config.toml
norm = "rmsnorm"
bias = "qkv"
tie_embeddings = true
init_std_qkv = 0.0366
init_std_up = 0.0366
schedule = "wsd"
decay_shape = "exp"
final_lr_fraction = 0.1
train_tokens = 903400000
Each number is 128 + 32 x the weight over its row's rms, rounded and kept within 0 to 255. Layers, rows and columns count from 0. The size above them is the row's rms in percent of the matrix's.

# layer 10 attention output (transposed), 512x512, rms 0.0476, rows 27-36,90-100,154-164,218-228, columns 0-127
size [101 108 104 103 112 113 112 111 102  93  95  98  98  96 100  92  91  93  92  94  96 100  95 105 107 106 101 105 114 106 104 112  96 106  91  89  86  91  99  94  93  99  93]
[[148 180 145 142 190 109 120 171 142 127 186 106  94 107 145 110 139 167 133 195 158  89 186 122 153 102 158 101 166 151 126 107 118 138 137 150 138 141 196 181  92 199  89 164 100 175 143  83 133 116 139 116  59 126 168 154 130 136 123 101 113 145  74  66 132 141  82 124  73 145 169  96  94 118 118 156 156 123 137 135 102  72 112  92 143  78 148 134 121 144 146 127 156  79 164 153  61 153 176 170 134 111  71 100  97 135 118 126 114 138  92 125 150 117  80  99 140 162 132 172 152 147 136 109 143 109 104 150]
 [126  71 121 121  96 135 111 144 119  92 140  88 131 154  89 136 126 106 148  93  99 159 190 140 156  86 150 130 167 152 168 123 129 158 188 124 132  92 117 143 155 117 150 122 125 174  48  10 143 120  98 136 138 119 106 123 103  85 123 149 187 196 146 124 172 119 151 134 100  92 127 156 105  65 147  86 139 138 164 142 145 128 150 164 128  70 156 151 108 156 110  67 150  90 155  97 141 132 128 120  86  91  73 134 158  86 106 129 113 130 166  88 140 160 102 160 166 149 132 113 105 169 157 167 123 125  80 148]
 [ 82 105 116 157 189 138 142 164  96 116 101  64 100 132  83 227 130 132 107 154 163 125 115 124 145 130 111  84 134 152 106 153  73 139 129 115 168 147 121 161 158  75 129 123 153  87 170 111 123 129 177 157 172 186 116  73 139 107 134  99 115 158 122 182 153  92  53 149 161  96 144 150 211 191 197 146  43 132 122 158  68  95 152 180 129 153 141 125 155  44 160  79 162  84 109 102 195 103  61 145 136 169 152 159 154 153 130 176 128  92 160 134 146 110 112 122 144 124 144 101 142  79 145  82  87 103 140 139]
 [156 173 133 119 115 158 150 149  50 110 156 169 141  76 120 102  75 237  79 106  99 135  99 137 132 169 117 146  98  83 156 145  78 154 149 161 161 132 130 160 149  54 158 143  99 141 130 123 122  96 117  88 142 163 159 121 129 179 172 134  64  62 105 150 114 155 106 123  75 109 156 126 197 141 136 108 149  95 129 159  99 190 111 135 185 150 115 107 126 101 125  93 155 140 159 155  73 140 148  72 142  85 129  87  67 144 170 142 126 167  94 124 133 138 120  87 134  83 103 103 191 112 119 179  80 121 100 124]
 [ 33 113 155 156 138 130 150 129 104  84 123 192 139 133 112 182 120 144  69  62  92 121 119 139 137 103  75 147  94 175 107 118 109 105  97 148  92 175 159 126 183 145 149 164 175 138  81 148 130 111 154 143 113 150 130  85 102 135 156 116 129  80 107 126 150 189  99 102 117 107 104  93 146 150 169 168 116 179 152  96  81 147  93 208 115 148 139  73  93  86 158 123  55 109 108 112 135  92 100  98 154  62 152 101  62  98 184 115  84 139  97 186 163 132  70 110 158 143 140 139 105 148 122 155 107 121 161 133]
 [220 118 145 124 105 125 232  87 137 147 196  35 102  69  88 159 104  96 161 108 110 195 137 184 151 144 168 147 137  75 105 167 142  76 171  97 143  91 141 141 120 119  92 116  97 223 149 109 111 140 148 124 143 126 124 152  94 130  55 138 136 128  79 118 128 137 113 162 144 150 101 124  86 116 132 121 114  88 192 156 123 142 121 130 145 122 119 167 127 129 120 141 104  76 147 182 113 147 158 143  82 108 186 205 117 106 101 110 154 120 120 106 128 135 156 209 219  76 121 169 129 130 127 124 165 136 101 141]
 [129 124 101 156  77 104 110 143 153 162 118 118 156 179  75 123 150  90 178 169 105 134 132 128 185  61 119 117 227  65 121 169 120 114 164 107 103  98 174 149  99 126 106 141 141 159  96 103 101  79 137 165 139 181 140 140 108 145 171 124 137 142 109  99 169 104 168 148 145 152 116 146 118  79 160  75 148  59 105 171 133 107 116 184 197 135 137 140 193 161  95 116 191  73 146 118 171 172 153 115 119  95 104 146 143 116 108 102 117 126 148  89  86  86 142 135 124 159 159 133 154 114 144 127  94 115  71 110]
 [127 147 161 133 194 154 160 134 141 161 165 127 114  72  53 131  95 175  90 109  77 107 120 157 115  73 124 138 128  86 160 165 128 108 106 114 176 104 151 166 131  49 178 193 116  78  45 152 138 111 151 149 176 161  95 123 141 196 128  71 103 118  76 100 108  85  32 112 166 104 124  67 112 167 154 107  87 157  90 120 114 186 164 134 106 122  88 105 113  64 172 187 127  90 137 197 163 153 132 123 111 117 169 166 114 129 124 167  82 117 182 131 164 118 130 134 128  82  93  63 112 164  92 141 121 157 117 190]
 [160 112 114 116 108 128 169 117 111 166  89 165 142  94 112 188 151  98  85 203  92 146 129  81 118  99  75  54 126 133 127 165 137 173 130 112  89  67 127 116 167  78 172 208 125 115 111 101 130 146  46 108 100 109 113 120 132 129 133 103  95 177  60 122 148 123 128 132 113 159  91 101 156 115  90  97 123  75 147 158 168 167 126  85 170  88 101 128 153 111  48 107 132 100 125 166 112 158 176 105 128 121 137 150 135 129  99 131 152 106 141 161  62 124 187 146 205 106 212 136 167 108 120 124 170  94 199 131]
 [100 146 131 128 118 124 159 126 144 138 124 110  94 184 159 111 164 144 150 119 137 119 117 160 131 139 151 109 111  93 127 129 138 148 102 143  79  79 145 163 107 125 109 211  94 195 112 114 145 118 108 146 110  96  95 212 180 186 119  78 113 218 125  99 123 156 162  95 151 123 116 136 131  68 156 128 157  72 159 159  97 170 109 140 149 154 127 139 159 160 116 159  92 191 172 135 113 133  91  95 125 135 114 161 151 124 127 135 180  76  48 120  98 136 153  76 132 125 148 129 153 123 156 169 161 149 201 114]
 [144 126 150 147 141 155 147 140 134 172 129  86 140 144 198 127 123 149 174  89 105 134 174 146 186  96 120 135  84 164 126 100 160 146 138 190 109  70 135 149  91 164 123 179 169 154 169 150 162 135 170 168 102 123 146  72  55  69 100  99 158 123  94  17  93 175 116 140 113 139 170 152 167 120 113 163 103  94 134 134 117 135 133 148 152 134 123 108 116 161 164 116 149 120 130 117  83  96 158 107 102 139 124 156  89 140 145 163  89 188 140 147 170 123 141 123 134 129 147  80  50 163 106  86 163 161 127  90]
 [123  96 103  99  45 120 161 131  86  75 162 158 157 117 146 143 111 106 160  99  90 118 107 155 151 132  73 156 175 111 120 118 146  51 123 134 129  91 128 125 131 119 114 170  51 105 123 218 172 103  81 146 135 184 173 102 111 144 135 147  85 218 128 119 108 136 146 124  95 153 116 151 201 126 107 141  76 116 140 185 152 186 172 130 144 142  90 133 106  73 136 121 144 134  63 128 147 138 139 106 106  87 173 179  98 127  95  73 111 158  97  88 124 186 134  81 199 138  98  89  78 153 109 129  95 125 131 121]
 [113 146 176 123  92  95  97 159 166 120 130 148 128 108 146 172 150 112 169  72 161 119 126 157 115 139 132 117  91  91 144  53 148 142 114 119 118 170 145 187 123 117  60  79 113 121 174 130  85  81 111 141 136 137 156 121 145 180 160 131 116  96 107 113 144  60 141  87  91 191  90  90  56 160  62 145  90 163 123 104 152 131  75  82 107 168  64 130 127 128 133 130 119 138  73 155  59  97  99  84 143 161 200 107 148  85 156 107 113  94  76 154 103 104  96 143 122 119  88 142 150 192  95  93  85 131 122 178]
 [151 149 166 176 118 131 123 164  90 141 121 105 185 137 135  75  95 158 120  65 110 103 151 118 137 128  93 124 136 161 156 107 179  83 137 114 128 143 147 101 161 183  77 200  91 136 118  64 181 149 124 115  96  98 109 165 114 110 153 104 118 107 149  98 126  95 133 128  95 120  82 124  65  73 120 161 106 155 111 119 103 156 122  99  99 131 158 106  70 159  82 154 113 187 129 219 105 131 141  98 145 157 137  92 114 120 153 120 120  96 116  98 157 159 220 104  82 102 137 106 153 172  59  98 161 137  91 120]
 [120  96 210 191 158  59 114 170 177  72  59 114 109 171 173 178 130  89 101 119 132  94 174 119 108 136 167 157 132 210  81  51 163 112 160 130 156 158 111 125 130 112 203  99 167 107 144 143 127 141 193 134 170  79 123 137 119 112 127 125 151 114 158 152 168  35 106 110 130 126 142 158 169 184 155 162  89 130 147 112 136  94 191 158 143 151 146 113 171 150 164 136 113 121 167 113 151 142 104 102 104 150 132 142 109 110  85 127 167 122 131 128 138 114 117 145 104 147  78 125 120 117 128 129 162 123 107 108]
 [135 124 155 117 133 209  81 164 183 134 167 126 201 127  79 110 116 104 161 137 147 151 177 152  79 133 157  96 156  61 127 130 139 165 153 109 197 156 115 135 118 105  75 107 140 115 148 134 112 130 140 132 128 145 140 116 119 102 122 142 135 165 157 203 148 123 199 135 120 120 104 110 106 137 114 125 142 136 102 141  81 195 125 100 129  89 148 146 139 192 144 116 164 151 115 157 192 121 101 151 147 147  84 120 113 129 158 134 167 118 150 116 134 165 127 123 119  81  87 101 153 101 117 127 169 174 145 178]
 [ 59 152 116 127 146 139  72 131  95 146  97 154 159 159 109 143 153 189 158 159 207 124 166 102 120  79 103  97 140 169  85 105 160 168  78 116 132 119 113 112 147 144 143  86 163 137 144 136 155 109 176  73 138 161 127 126 119 148  82 136 123 143 108 157  88 118  95 153 150 132 164 119 183 139 124 148 121 109 163 155 118 142 156  65 120 130 114 141 118 116 125 192  90 134 121  47 129 118 136 109 169 178  68  57 143 115 190 129 159  97 149 144 133  61 132  84  97 149 124  67 155 186  93 114 171 145  97 152]
 [147 125 144 104 138  99 183 142 139 141 109 104  96 142 173 125  97 192 158 102 114 131 181  67  55 100 107 119 124 196 230  86 112 177 137 148 104 170  80 115 161 143  91 108 181 139 107 163 139 129 140 100 136 143 115 125 120 166 129 152 177 112 116  72  90 178 108 133  84 109 155 107 173 133  99 148 164 136 147  77 123 138 133 166 148 128 116  93 134  86 103 114  85 133 137 114 107 123 172 163 122 134 111 182 135 153 130 135 116 119 153 106 159 128 166 162 117 139 112 111 152 130 165 144 131 149 202 151]
 [173 105 101 136  56  86  78 151 122 118  65 146 129 131 161 117 148  55 162 147 167 131 184 128 162 107 112  88 151 172 120 118 109  79  96 134 134 125 147  69 109 112 136 156 137 137 168 104 120  99  53 150 137 105 123 193 143 132 129 129 124 143 108 104 141 142 180 108 140  98 111 148 110 115  90 156 129 157 142 102 173 110  98 150 171 135 175 168 130 152  75 123 128 127 209  74 127 110  97 154 150  91 129  84  99 147 179 113 197 125 157 128 132 160 122 206 110 172 136 134 171 161 125 116 123 113  81 124]
 [132 151 111 133 120 168  57  62  93 105 115 117 124 129 118 177 158 180 131 136 118 153  90 180 155 151 206 172 174 136 199  93 157 110  91 104 115 156  80 178 109 145 110 161 142  91  97 128 125 145 182 113 190 143  69 104  88 116 146 184 107 118 112 174  67 131 150 105 136 103 139  92 101 137 169 142 179 137  74  90 137 116 174  89 136 161  96 143 150 128 186 197  96 117 165 119 139  94 151 124 139  75 139 136 109 196 142 174 160 142 135 132 160 158 138 110 119 115  73  98 143 144 123  87 139 204 113  81]
 [ 52 141  97 171 101 139 118 102 143 104 108 168 128  91 147 146  99 141  99 114 151 162 147 155 121 114 122 141 102 162 211  96  79 116 177  99 190  95 126 114  61 111 175 105 112  59 175 129  56 116 136 147 154 151 116 127 115 112  73 204 139 106 103 166 117  66  93 120 158 151 106  88 107 202 102 172 112 163  89 103  84 124 141 123 142 107 146  89  57  99 115 115 115 195 136 131 126  90 153 132 170 149 206 100 113 172 114 145 127 124 184 151 148 150 141 144 117 159  93 133 135  99 140 116 133 111 109 186]
 [122 108 115 126 144 179 138 127 122 102 132 128  63 122  86 171 144 148 119  92 114 154 116  98  92 157 107 151 161  46  72 151 111 110 113 102 184 135 110  98 109  25 155  99 134 127 184  61 115 109 120  32 140  79 110 149 159 147 207 184 155 124 115 180 173  96  89 137 153  97 161 111  96  98 150 141 113 154 126  98 131 137  55 154 115 101 143 111 119 106 180 133  78  63  78  98 156 156  97 153  83 134 136 105  94 121 130  79 118 139 101 106 107 113 132 168 119  51 114 146 207  98  81 120 156 117 117 119]
 [127 175 152 166 205 139 109 149 106 163 108 106 134 146 154 116 230 124 101 151 131 172 112 174  91 145 150 119 117  50 119 128  88 151 255 163  89 122 132  78 133 157 105  95 127 106 128 142  76 137 157 114 128 138  81 141 138 150 132 125 149 104 160 118  72 115 123  97 139  85  82 169 157 118 142 107 123 167 154  47 127 124 125 119  80  56 134  96 186 173 104 134  94 107 203  66 121 103 187 147 138 170 145  61 167 114 109 136 128  87 176 145 120 114 115  91 108 126 134 116 137 144 128 144 149  88  96  91]
 [ 98  61  92  91  87 149  96 116 138  98 104 130  71 138 149 143  67 145 142 156 105 138 163 112 194 127 156 142 166 142 119 167 134 117 128 172 123 112  99  99 162 201 116 146 134 100 124 138 169  89  94  76 147  64 110 133 115  63  78 130 120 151 138 109 101 150 134 136 116  80 106  93 131 129 122 156 127 174  43 150 107 164 175 166 133 133 114 125 133 116 105 149 154 164 139 117 174 116 133 182 171  83 117 139  90 150 122 164  95 175 105  82 128 153 138 108  92 156 129 172 143  44 129  83 123 160 187  98]
 [113 127 101 163 119 153 124  87 113 150 136 173  92 130 104 149  93 116 129 209 123 139 106 114 129 148 167 106 125  81 119 161 165 177 109 159 162 131 121 117  91 182 100 116 142 135 181 176  65  89  98  99 125 199 120 124 121 139 139 184 115 119 137 124 163 148 157 146 157 115 154 137 127 173 129  67  83  97 113  70 131 113  36  75 112 122  81 131  98 139 110 132 145  40 118  66 133 146  82 145 124 143 104 130  89 143  80 187 130 110 153 102  75 131  58  80 117 137 158  99 116 110 147 114 155 105 116 138]
 [ 57  75  90 114  92 125 155 136  99 189 151 145 173 109  77 103 154 124 117 110 114 163 129 123 130 149 134 109 165  83 125 159  91 181 141 111 117 168 118 106 127 127 106 168 115 188  99 173 115 102 105 113 135 165 130 119 126 149 102 133  89  90 134 125  59 117 112 151 113 155  80  94  86 154 139  84 152 119  95  71 111 122 102 162  96 150  89  96 136 106 106 131 151 136  76 171 140 134 116 195 178 104 134 147 131 120 149 141  93 124 120  84 103 121 118 123 110 162 134 157 107  80 144 122 107 141 182  95]
 [178 137 126 148 140  92 136 136 116  88 127 193 156 101  99 152 233  82  94 132 151 106 139  90 168 117 119 125  97  55  96 132 108 109 151 124 123 144 155 135  87 181 155 152 131 172  96 148 186 142 102  90 174 170 114 129 154 166 126  96 100  94  87 112 120  97  76 126 111 143 125 139 131 161 149 113 107 116 138 179 168  94  87 107 168 118 165 113 136  70 110 153  74 170 162 114 100 180 152 129 129 164 160 105 105 100 115  70 171 130 116 136 147 104 123 119 130 175 159 168  97  93  79 148 170  81  97 113]
 [ 98 132 107 110 167 161  98 158 133  88 131 114 121 111 132 125 127  64  56 129  66 121 110 148 103 158 118 128 122  71 171 163  84  32 142 150 142 162 113 103 168 100 102 147  91 120 131 124  88 181  57 199 112 145  80  89 143 142 159 168 164 140 191 132 164 121 133 118 129  92 114  95 100 140 158 147 247 193 176 117 142 116 119 102  92 119 144  60 132 177 135 216 122 137 175 155 170 201 150 135 117  83 152  58 121 161  11 122 134 143  68  73 138 140 105 194 168 111 130 106 143  68 134 181  78 155 146 140]
 [101 127  92 172 174 134 151 100 152  96 160 112 160 146 117 101 172 103  99  65 162 126  99 138  67 175 176 138 147  95  88 178 157 167 141 109  95 106 139 172  84 155 222  86 130 135 126 151 148 146  59 145 128  98 144 134 191 138 142 102  75 102 111 194 142 159 142 101  98 175 122 137 147 139 109  87 100  68 155 139 228 188 152 130 148 113  85 104 119  93  97 152 191  86 115 105  99 116 124 128  97 148  98 159 106 138 150 115 133 143  91 131 100 133 128  91 156  96 113  90  71 119 111 115 190 125  78  95]
 [114  97 112 104  88 106 168 133 132 159 167 139 128 139 118 121  82 142 151 144 144 169 182 122 196 128 128 141 151 119 114 154 140 120 139  99 114 141 143 151 135 128  98  66 129 129  76 131 169 166 182 101  96 150 152 122 109 111  80 114 135 146 152  98 153  85 105 110 143 164 111 118 153 164 200 141  51 152 103 197 105 145 121 119 122 106 116 111 122  92 129 109  94 201 126 139 122 110 172  81 106 171 138 157 160 101 103 119 106 140 116 163 106  90  86  80  98 144 150 105 131 166 166 106 113 173 143 152]
 [104  96 140 154 143  78 159 137 118 129 123 170 176 134 109 129  73 134 165 144 153  69 110  83  72 114 182 122 130 107  88 148  87 114 187 185 125 119 142  73 134 163  95  31 165  53 109 116 144 124  61 127 132 153 112 131 109 138 153 110 194 107 143 126 147 153 155 126 125 158 170 138 127 109 126 101 170 119 107 162  91 168 106 147 102 108 110 104 144  55 122 158  98 158 159 181 126 144 127  83  60 141 112 156 148 133  88  92 116  95 125 123 168 138  84  84 100 114 134 131 147  69 109 119 192 146 114 178]
 [133 113 146 180 149 150 150 113 116 159 151 131 195  78 128 123 127  89 119 155  88 132 113  84  95 134 137 143 170 137 106 168 134 154 159 163 105 152 120 139 127 142 155 135  80 152  54  68 183  98 122 137  85 124 127 165 104 137 187  72 132 115 101 140 185 174 164 150 134  95 147  89 105  67 152 135 131 113 169 172 223 178  99 103  62 186 115  78 160 172 105 198 132 126 118 157 186 113 153 147 207 129 146 110 136 130 164 106 141  82 117 121  99  89 203 118 133 148 113  96 164 183 125 119 123 170 156 128]
 [ 97 147 153 104 114  94 191 119 113 163 109 151 101 164  55 140 115 190  96 134 156 165 143  84 133 177  88 128 112 171 136  89  60 100 133  79 155 159  95 112 171 147 135 129 148 123 111  79 106 117 133 116 145 123 144  87 154 119 133 137 164 146 152 200  51 126 133  97 112 140  62 105 169 140 116 172 170 129 160 110 131 127 189 187  89  56 145 164 171 108 104 126  95 148  90  93 113 123 126 163 114 137 134  43 185 131  98 193  96 141  64  96 117 116  95 136 149 144 138  68 128 138 146 112 139 149  96  89]
 [156 126  67 135 112 148  87 103 149 132 116 151 150 151 125 125  90 154 149 135 107 103 131 125 164 141 167 128 128 180 170 153 150 139 107 151 123 112 145 183 170 146 107 138 159 175 125  98  73 145 109  81 100 164 125  87 146 106 162 125 152 123 128 142 148 161 161 123 177 193 151 138 155 121  99 160  99 136 150 112  89 111  98 102 165 133 136 144 123 164 150  85 162 138 138 163  99  87 136 108 127 108  72 128 120 143 167 135 107 126 125 142 152 163 138 105  95 177 151 129 166 131 132 144 177 149 119 184]
 [105 128 167 120  99 151 128 135  86  76 129 114  92 104  90  62 143 155 101 145 151 133 151 109 125 126 141 118  82 158 135 151 116 102  83  87 162  95 103 132 107 107 123 111 122  82 141 109 109 126 133 128 117 157  96 138 136 184 160 114  99  80 160 189 110 196 104 171 197 157 180 116 201 122 122  95 156 122 150 136 130 144 150 143  92 153 184 137 118 134 105 112 115 130 136  87 124 121  96 132 107  97 158 112  79 151 175 102 121 135 166 167 125 139 116  96  82 165 162  56 147 126 132 188 115 148 137 113]
 [145 106 154  67 116 136 106 229 162 225 146  88 139 158 225 109  80 147 188  73 121 146 162 143 105  93  35  79  96 148  87 112 128 167 175 198 109  95 104 115 152 160 175 148 125 107 108 125 157  99 152 179 136  91  93 106 204 158 170 149 136 170 165  96 128 111 170 119 124 128 110 130 133  95  89  62 181  97 167 166 112 145 162 145 103  92 126 157 162 144 145  76 122 121 141 165 113 167 113 140 107  87 134 169 152 150 136 100 115 109 151 150 133 190 152  88 168 142  61 132 123 162 122 136  94 165 116 115]
 [ 88 107 155 127 116 141  77  72  91  76 146 162 129 115 113  67 138 177 196 121  93 133 151  90 140 101 123 138  84 147 133 117  89 130  87 163 119 204 155 131 150 110  73 119 148 143 135 127 113 117 142 157 157 158  75 142  76 111 120 135 207 128  73 109  96 183 140 125 142 106 141  96 146  62 111 144 170 160 139 166 104 113 136  39 151  87 131 176 121 130 164  74 109  43 103  99 103 164 120  65 127 157  78  94 143 132 121  88 108 186 191 147 167 126  71 147 117 149  83 107 138 171 107 112 124 107  92 171]
 [ 87 151 107 100  87 102 138  77 106 137 104 131  73 145 207 101  75 129 175 130 109  74 114 154 119 111 131 192 178 161 117 135 179 118  97 101  94 110 136  90  89 148 161 106  98 162 147 119 146 129 107 139 123 116 194 148 149 142  95 153 136  84 110  38  96 159 139 136 122  77 135 137 206  74 119  99 100 117 108  72 141  82 121 147  74 145  93 170 144 122 114 119 132  99  79 127 105 160 166 149 128 108 174 161  99 116 124 149 150 141 139  73 149 131 148 115 115 139 144 155  78 150 169 164 148 169 141 119]
 [ 93 124  94 146 149 130 119 140 180 136 125 151  66 110 171 120 169 109 129 115 123 120  97 171  98  77 126 168 171 204 122  98 138 107 138 174 105 147 140 156 109 116 122 102 109  41 191 115  81  77 145 158  76 146 118 101 110 150 139  92 172 113 136  77 172 174 105  56 126 126 105 108 106 104 140  68 114 122 119 123  85 133  80 159 150 146 130 127 110 167 108 126 175 122 130 112  96  96  96 152 129 163 105 199 105 135 133 178  59 147 120 157 109 185 107  57 128 116 172 191 116 143 118 102 170 109 183 152]
 [154 108 124 111 163 164  25 131 113 125 136 183 139 148 179 132 166 109  87 136 124 150  84 123 164 123 112 142  80 160 138 130 145 110  95 142 166 123 152 135 146  94 129 105 140  86 187  98 102 129 120 164 160  64 141 108 107 148 128 150 123 128 128 132 152 153  79 125 121  94 119  79 181 142 154 185 120 146 123 151 141 153 108 125  99 114 121 118  75 141 181 119 165 150 107 161 168 117  77 164 199 137 118 102 131 163 161  81 130 120 141 191  77 112  43  90  48 118 180 142 162 118 167 140 173 128 123 136]
 [119 103 188 167 204 122 147 149  94 109 155 142 101 117 157  97 194 135 121 126 119 153 111 152 104 176 138 102 133 117 153 109 137 112 149 108 115  69  99  88  78 104  70 134 109 178 151 208 115 104  88 111 166 146 146 141  62  68 132 118 114 136 115 145 104 158 141 108 164 139 125 120 115 114  80 155 192 110 106 147  90 160 146  83 125 123 114 106 153 111 132 123 132 118 138 105 143  93  73 178 104  93  93 169 118 116  64 165 158 129 139 111  63  74 148 125 138  65 103 122 106 105 102 126 181 111 138  50]
 [ 91 137 163 108 147  92 195 184 165  28 159 150 158 112  95 113 141  77 112 128 148  81 169 123 172 120 106  85  96 151 134 133 111 101  88 147 136 117 130 136 164 121 139 109 143 157 139 125 107 139 161  77  73 136  93  84  93 134  78  64 145 134 112 191  81 127 123 152 158 117 159 167 115 161 140 113  96 130 162 163 148 125 112 128  92 140 156 122  63 133 113  97 144 149 129 169 158  86 163 143 111  91 136 122  97 140 136 119 123  70 149 134 166 171 207 167 126 177 131 134 133 113 112 173  92 123 132 127]
 [126  97 186  99 166 132 109 128 115 109 130 125 110 139 132 142  59 163 157 121 138 148 125 163 155 144  86 135 163 145 103 155 183  94 115  95 138  84 131 115 183 153  94 143 100 166 164 197 176 141 166 132 120 162 120 115 103 164 131 131  78  73 122 110 137 145  93  85  71  89 137 106 163 114 104 104 188 106  79  52 142  87  60 152 166  84 200 179 100 104 138  89 185 113  92 119  92 124 120 137 122 154  93 166  72 136  67 140  67 170 116 141 134  98 137 122 112 110 115 163  77 145 120 178  80 122  93  63]]
# layer 10 attention value, 128x512, rms 0.043, rows 27-37, columns 0-127
size [102  99  98 101 101 105 105 106 100  94  95]
[[133 142 119 107 178 108 107 154 180 132 104 123  92 129 121 105 138 176  90 175 124  83 135  88 171 135 201  73  67 160 152 112  95 129 154  93 163 117 184 115 118 156 125 110 173 155 182 145 125 153 136 118  65 128  83 187 104 127 107 110 208 123 140 126 173 136  99  99 108 109 131  71 100 145  93  65 142 185 120 149 139 131 120 100  86 110 129  87 132 124 158 131  92 135 137 170  74 132 184 138 170 129 107  62 130  79 105 124 143 134 135 126 124 135 161 119  89 133 134 142 130 164 107 108 108 133  30 112]
 [156  59  52  82 139 151 136 139 122 130 116 141 158 120 165 144 117  91 108  90 117 126 100  99 186 143 128 120 173  78 152 132 128 176 156 158 108 131 110  86 164 192 186 193 108 169 172 121 142 163 119 135 134  91 139 136 119  28 149 114 147 103 133 139 139 178 150 170 154 131  95 135  90 138 141 155 121  95 140 165 106 109 153 142 166  92 140 140 163 113  76 115 197 143 150  51 181 129 130 164 148  95  81 143 111 194  99 152  94  99 148  33 146 113 196 123 155 155 131 162 119 101 129  93 166 119 161 128]
 [ 73 125  81 163 135 107  99 125 145 101 119 105 122 140  93 184  79 124 101 180 151 156  97 183  92 112  92 108 107 144 167 125  92 167 140  74 140 180 113  60 139 143 129  55  97 112 174  82 109  70 115 100 138 150 158  80 158 166 175 172 139  93 119 107 150 127 142 199 167 139 143 107 124 151 119  87 108  94 169  99 154  72 149 136  82 125 129 112 147  90 117 128 226  80 107  60 185 106 144 149  88 151 189  88 101  85 110 169 135 140 107 141 164 158 120  76 148 130 145 151 136  77 141 124 119 105 130 117]
 [135 164  97 128 107 123 142  91 128 153 152 163 126  14  68  87 153 170 138  95 124 102  74 108 144 156 148 110 202 117 223 126  92 164 176 136  96 101 157 105 154 128 135 122 108 119 117 156 138 129 104 138 134 101 146 188 175 104 159 133  79 154 185  65 138 145  98 133 100 123 122  95 124 153 134  43 197 133 105  60 116  83 131  92  58 175  92 139 148 139  87 143 163 150 143 160 120 141 154 120 107  61 139  75 136 120 198 112 157 126  82 157 132 147 212  96  63 176  91 153 119 151 122 122  99 130 105 147]
 [117 163 133 136 179  73 142 113  96  66 147 124  91 177 147 165 145 123 109 149  97  88  79 178 110  83 132  88 114 152 137  96 101  91 150 118 146 171 154 205 174 196 189 131 110 126 119 130 139 117 117 112 136 152 164 165 141 130 191 138 145 117 128 135 130 150 112  98 117 121 102 151 108 144 122 164 131 120 116 190 176 142 152 149 100 171 161  85 123 106 102 177  57 125  96 134 107 123 119  94 105 153 183 105  93  88 143  94 101 105 106 142 134 115 137  94 141 127 153 130 144 123 148 137  84  75  93 150]
 [182 109 150  94 166  95 143 108 123 138 153 148  59 124 116 161 127 114  53 150 119 153  91 148 164 132 227 116 147  81 175 177 127  60 150 125 154 135 142 155 153 125 110 135 107 142 153 125  95 134  75 175  95  91 108 135  82 103 122  58  94  89 161 157 102 136 142 113 211 140 169 162  90 133 161 144 177 116 153 128 146  86 189 107 134 144 210 121 188 118 168  85 167 134 152  97 137 141  71  85 118  82 174 137 174 143 100 139 124 158  75 127 120  94 177 159 171 137  92 157 118 122 123 149 186 141  85 145]
 [ 98 105 115 131  96 132 124 101 163 109 120  74 147  77 152 179 211  82 125 165 135 156  99 149 151 112 132  78 137 101  74 122 107 109  88 101 142  84 129 120 113  76 172  99  78  73 174 131  72 106 211 141  81 114 158 158 102 107 161 104 117 125 158 204 195  71 159  72 110 130 114 152 145 103  61 112 108 111  70 147 140 147 116 137  77 145 178 140 131 116 129 134 168 123 121 134 104 153 160 136 122  73 148  70 138 117 102 155 134 123 127 148  96 122 133 135 174 115 194 140  68 148  96 160 120 177  63 134]
 [140 137 119  74 165 112 133 123 149 161 125 145 164 140 113 163 112 191 129 207 135 112  84 185  89 111 167 162 145 138 135 144 182 150 128 112 114  99 184 133 127 138 151  88 112 131 101 132 126 158 127  66 134 176 121 112 155 163  87 106 175  91 114 107 107 130  82 131 185 115 120 156 137 147 135 157 119 114 122 137  78 150  99 129 118 130  66  93 167 113 168 189 136 145 111 112 122 174 199  89 121 198 140 100 163  78 136 131 106 129 123 164 148 153 169  87 115 143 112 139 101 129 173 127  63 138  81 115]
 [100 150 137 131  59 173 166 115 153 150 174 114 113 113 162 134 135 144 161 132 116  69  86 144  96  82  82 109 155  85 123 142 140 134 143  99 167 136 150 105 186 103 109 144 169 125 138  93  94 132 102  58 129 115 108 141 200 128 123 119  89 115  84 138 144  98  68 159 142 151 118 108  67 104 151 161 126 126 135 153 110 146 128 130 104  52 171 165 132 141 111  75 160 142 131 119 108 135 146 103 121 154 188 128 101 105 166 144 131 120 113 110 102 128 136 157 117 175 120 101 108 101 160 130 101 105 171 110]
 [152 145 209 102 156 103  91  83 101 149 121  97 161 101 122  93 178 127 166 154 146  71 151 155 116 155 157 147 130 150  80 124  69 127 113 180  77 141 145 141 175 129 106 142 120 187 165  63 169 148  51 131  98 129 144 133 159 133 177 101  98 142 139 128 145 145 186  98 117 115 125 137 101 133 196 168 133 147 174 159 164 151 120  54 111 115 162 152  72 193 136  94 114  95 116 133 163 143  98 149 124 102 106 137 123 135 160 147 129  57  89 111  90 133 184 109 181 129 148 170 186 170 118  75 106 100 133 111]
 [102 160 104  77 105 176 123 139 121 140  83 157 162  87 106 130 138 130 133 182 124 107  92 130 122 144 124 106 116 139 169 119 101 128 174 155  95 105  80 137 121  95 138 166 109 114 130 138  93 118 126 108 127 158  91 148 130 145 164 130 105 106 155 130 116 147  87 130 152  54 115 167 137 133 104 154 104 152  99 134 146 177 134 131  78 102 157 104 106 125 155  83  86 139 118 147  47  79  83 155 157 126  75 128 128 143  98 157 157 113 143 100 142 140  97  47  56 148 154  89 150 144 113 132 176  95 144  63]]